Each number is 200 + 40 x the weight over the matrix's rms, rounded and kept within 0 to 999. Layers, rows and columns count from 0.

# down: layer 2 MLP down (transposed), 448x160, rms 0.0658, rows 3-13, columns 40-79
# gate: layer 2 MLP gate, 448x160, rms 0.266, rows 4-14, columns 40-79
# up: layer 2 MLP up, 448x160, rms 0.279, rows 4-14, columns 40-79
down3,127,254,235,172,165,128,210,117,302,241,169,237,162,192,271,233,250,89,249,210,174,171,114,255,262,173,204,291,187,134,196,161,161,214,199,202,172,266,217,202
gate4,210,150,178,210,160,176,164,301,207,151,256,192,223,210,179,222,164,201,225,198,222,194,205,255,181,212,204,237,217,282,216,272,300,161,189,199,218,210,147,250
up4,150,143,136,285,192,222,144,185,251,189,157,249,229,193,178,191,161,275,233,97,147,262,159,324,205,276,132,229,250,293,164,335,277,199,162,180,166,186,189,208
down4,236,247,213,176,183,179,229,245,163,224,235,202,168,230,170,214,147,142,159,245,228,200,194,112,200,130,230,173,210,137,258,83,154,191,236,236,231,174,224,244
gate5,193,233,197,205,300,169,159,160,225,219,130,189,160,323,222,165,225,185,148,175,145,207,183,205,240,198,185,144,237,209,212,187,261,220,212,184,219,113,179,181
up5,166,176,209,212,220,199,224,179,180,213,174,163,208,188,197,193,182,216,270,228,218,228,267,213,246,188,182,173,213,212,156,190,193,234,228,230,164,186,229,195
down5,236,191,213,229,252,111,126,166,249,205,207,208,250,300,166,202,270,211,162,199,221,168,92,177,176,193,199,175,214,218,270,186,222,199,175,213,244,191,196,216
gate6,217,234,275,218,212,267,117,155,158,230,170,176,198,237,246,200,168,205,216,179,175,181,321,254,228,239,172,169,230,130,208,329,197,206,204,203,190,298,228,140
up6,152,153,173,222,216,140,243,221,254,149,167,179,134,232,231,236,237,178,140,178,223,219,249,191,299,254,241,226,261,172,228,233,109,194,264,180,219,326,256,229
down6,137,272,183,222,149,276,233,242,180,253,187,249,265,243,189,196,178,202,169,228,232,244,162,187,144,159,201,170,220,246,188,207,251,178,125,214,133,110,135,182
gate7,162,230,178,234,191,189,194,222,159,235,211,197,229,165,235,184,191,196,205,200,228,173,223,185,243,229,178,179,220,140,191,207,147,189,142,200,195,166,207,231
up7,226,215,224,252,238,214,214,175,143,173,174,196,182,229,169,147,155,185,234,165,183,136,282,104,246,229,175,198,140,148,167,197,171,256,220,269,131,239,115,238
down7,185,137,174,181,192,174,205,223,188,168,154,203,242,187,195,239,215,221,196,171,168,244,184,256,195,225,227,295,222,235,239,201,198,199,214,177,227,173,245,189
gate8,224,191,245,139,270,209,177,202,220,257,235,181,194,179,218,201,195,248,203,212,225,223,148,245,173,233,176,207,227,199,207,281,123,134,224,204,241,203,224,154
up8,200,231,250,236,275,241,133,187,171,160,227,90,231,268,234,221,171,148,209,185,191,191,239,253,152,155,175,113,229,205,165,281,221,146,183,237,289,244,206,235
down8,142,174,226,186,162,215,253,247,169,196,191,255,255,180,206,162,177,296,263,234,246,171,155,133,184,201,153,278,148,255,251,193,212,216,219,199,159,234,207,163
gate9,260,169,231,180,266,190,141,159,229,175,108,272,242,193,203,152,148,176,252,249,110,228,211,178,192,206,146,259,248,158,198,208,210,221,207,234,252,246,272,168
up9,303,205,257,286,220,229,156,281,210,133,209,147,128,127,194,303,282,205,166,244,181,197,125,153,247,235,121,241,234,241,172,197,237,261,207,202,171,249,279,68
down9,135,90,189,99,176,169,161,202,175,167,235,259,264,179,256,187,142,231,184,210,271,164,117,152,129,196,197,171,291,184,201,169,178,126,193,193,273,177,197,324
gate10,217,164,178,206,242,195,171,263,185,186,216,204,249,250,189,174,120,138,206,174,175,201,168,237,241,211,213,131,139,160,214,247,152,200,182,210,243,239,197,203
up10,180,229,247,167,196,230,186,205,212,217,215,198,189,142,162,181,220,260,198,197,220,191,156,161,181,205,212,178,273,215,247,207,214,250,192,215,206,176,232,192
down10,237,227,205,155,197,196,154,230,165,252,186,207,119,189,198,198,195,159,231,221,182,159,195,225,188,188,234,191,218,182,272,214,182,272,224,176,188,214,183,127
gate11,159,246,177,66,170,172,201,213,184,190,231,199,196,195,235,220,210,311,209,268,159,202,162,226,168,222,220,176,139,92,164,234,253,207,240,202,173,194,200,234
up11,121,162,133,164,185,188,158,231,242,269,186,219,225,197,185,245,245,234,274,196,203,114,188,146,157,220,186,183,184,144,141,121,333,174,280,149,203,199,216,232
down11,156,203,215,228,241,186,210,204,254,135,219,243,197,103,261,228,168,184,171,183,289,257,167,238,192,254,274,171,184,165,214,121,136,209,216,201,164,175,208,183
gate12,172,122,183,191,198,222,209,224,167,213,190,167,170,209,243,233,252,218,173,199,280,185,232,159,161,252,259,273,234,288,147,203,138,178,226,202,186,194,166,192
up12,161,158,215,168,194,170,264,245,192,141,219,205,158,219,232,180,229,219,268,225,137,182,189,218,176,226,209,257,263,239,196,202,168,213,233,190,231,225,185,162
down12,160,160,254,258,242,172,242,213,175,217,165,207,187,220,195,254,222,248,191,189,216,175,187,234,204,239,227,181,151,192,156,175,203,204,236,192,148,170,229,219
gate13,159,254,162,192,198,192,181,145,221,156,186,215,215,138,205,208,228,249,182,146,155,205,220,184,226,164,180,171,166,212,171,227,230,147,176,145,165,172,157,216
up13,182,253,135,215,231,245,194,206,202,190,155,195,233,238,226,247,145,187,164,203,176,168,228,203,225,164,200,99,195,302,168,234,244,160,206,171,152,240,164,231
down13,277,151,239,216,199,153,214,206,206,216,238,212,143,206,204,150,221,162,179,255,204,190,226,231,130,236,169,250,200,85,249,190,155,157,214,256,213,189,196,235
gate14,139,150,245,222,155,299,215,174,180,307,211,200,287,184,237,204,229,255,232,185,198,205,168,185,176,225,214,248,220,235,192,166,258,226,211,198,152,183,213,187
up14,160,157,257,272,217,200,200,112,202,203,180,196,165,157,180,197,233,293,232,140,200,184,223,209,162,269,183,227,233,158,168,122,177,219,218,196,154,172,233,213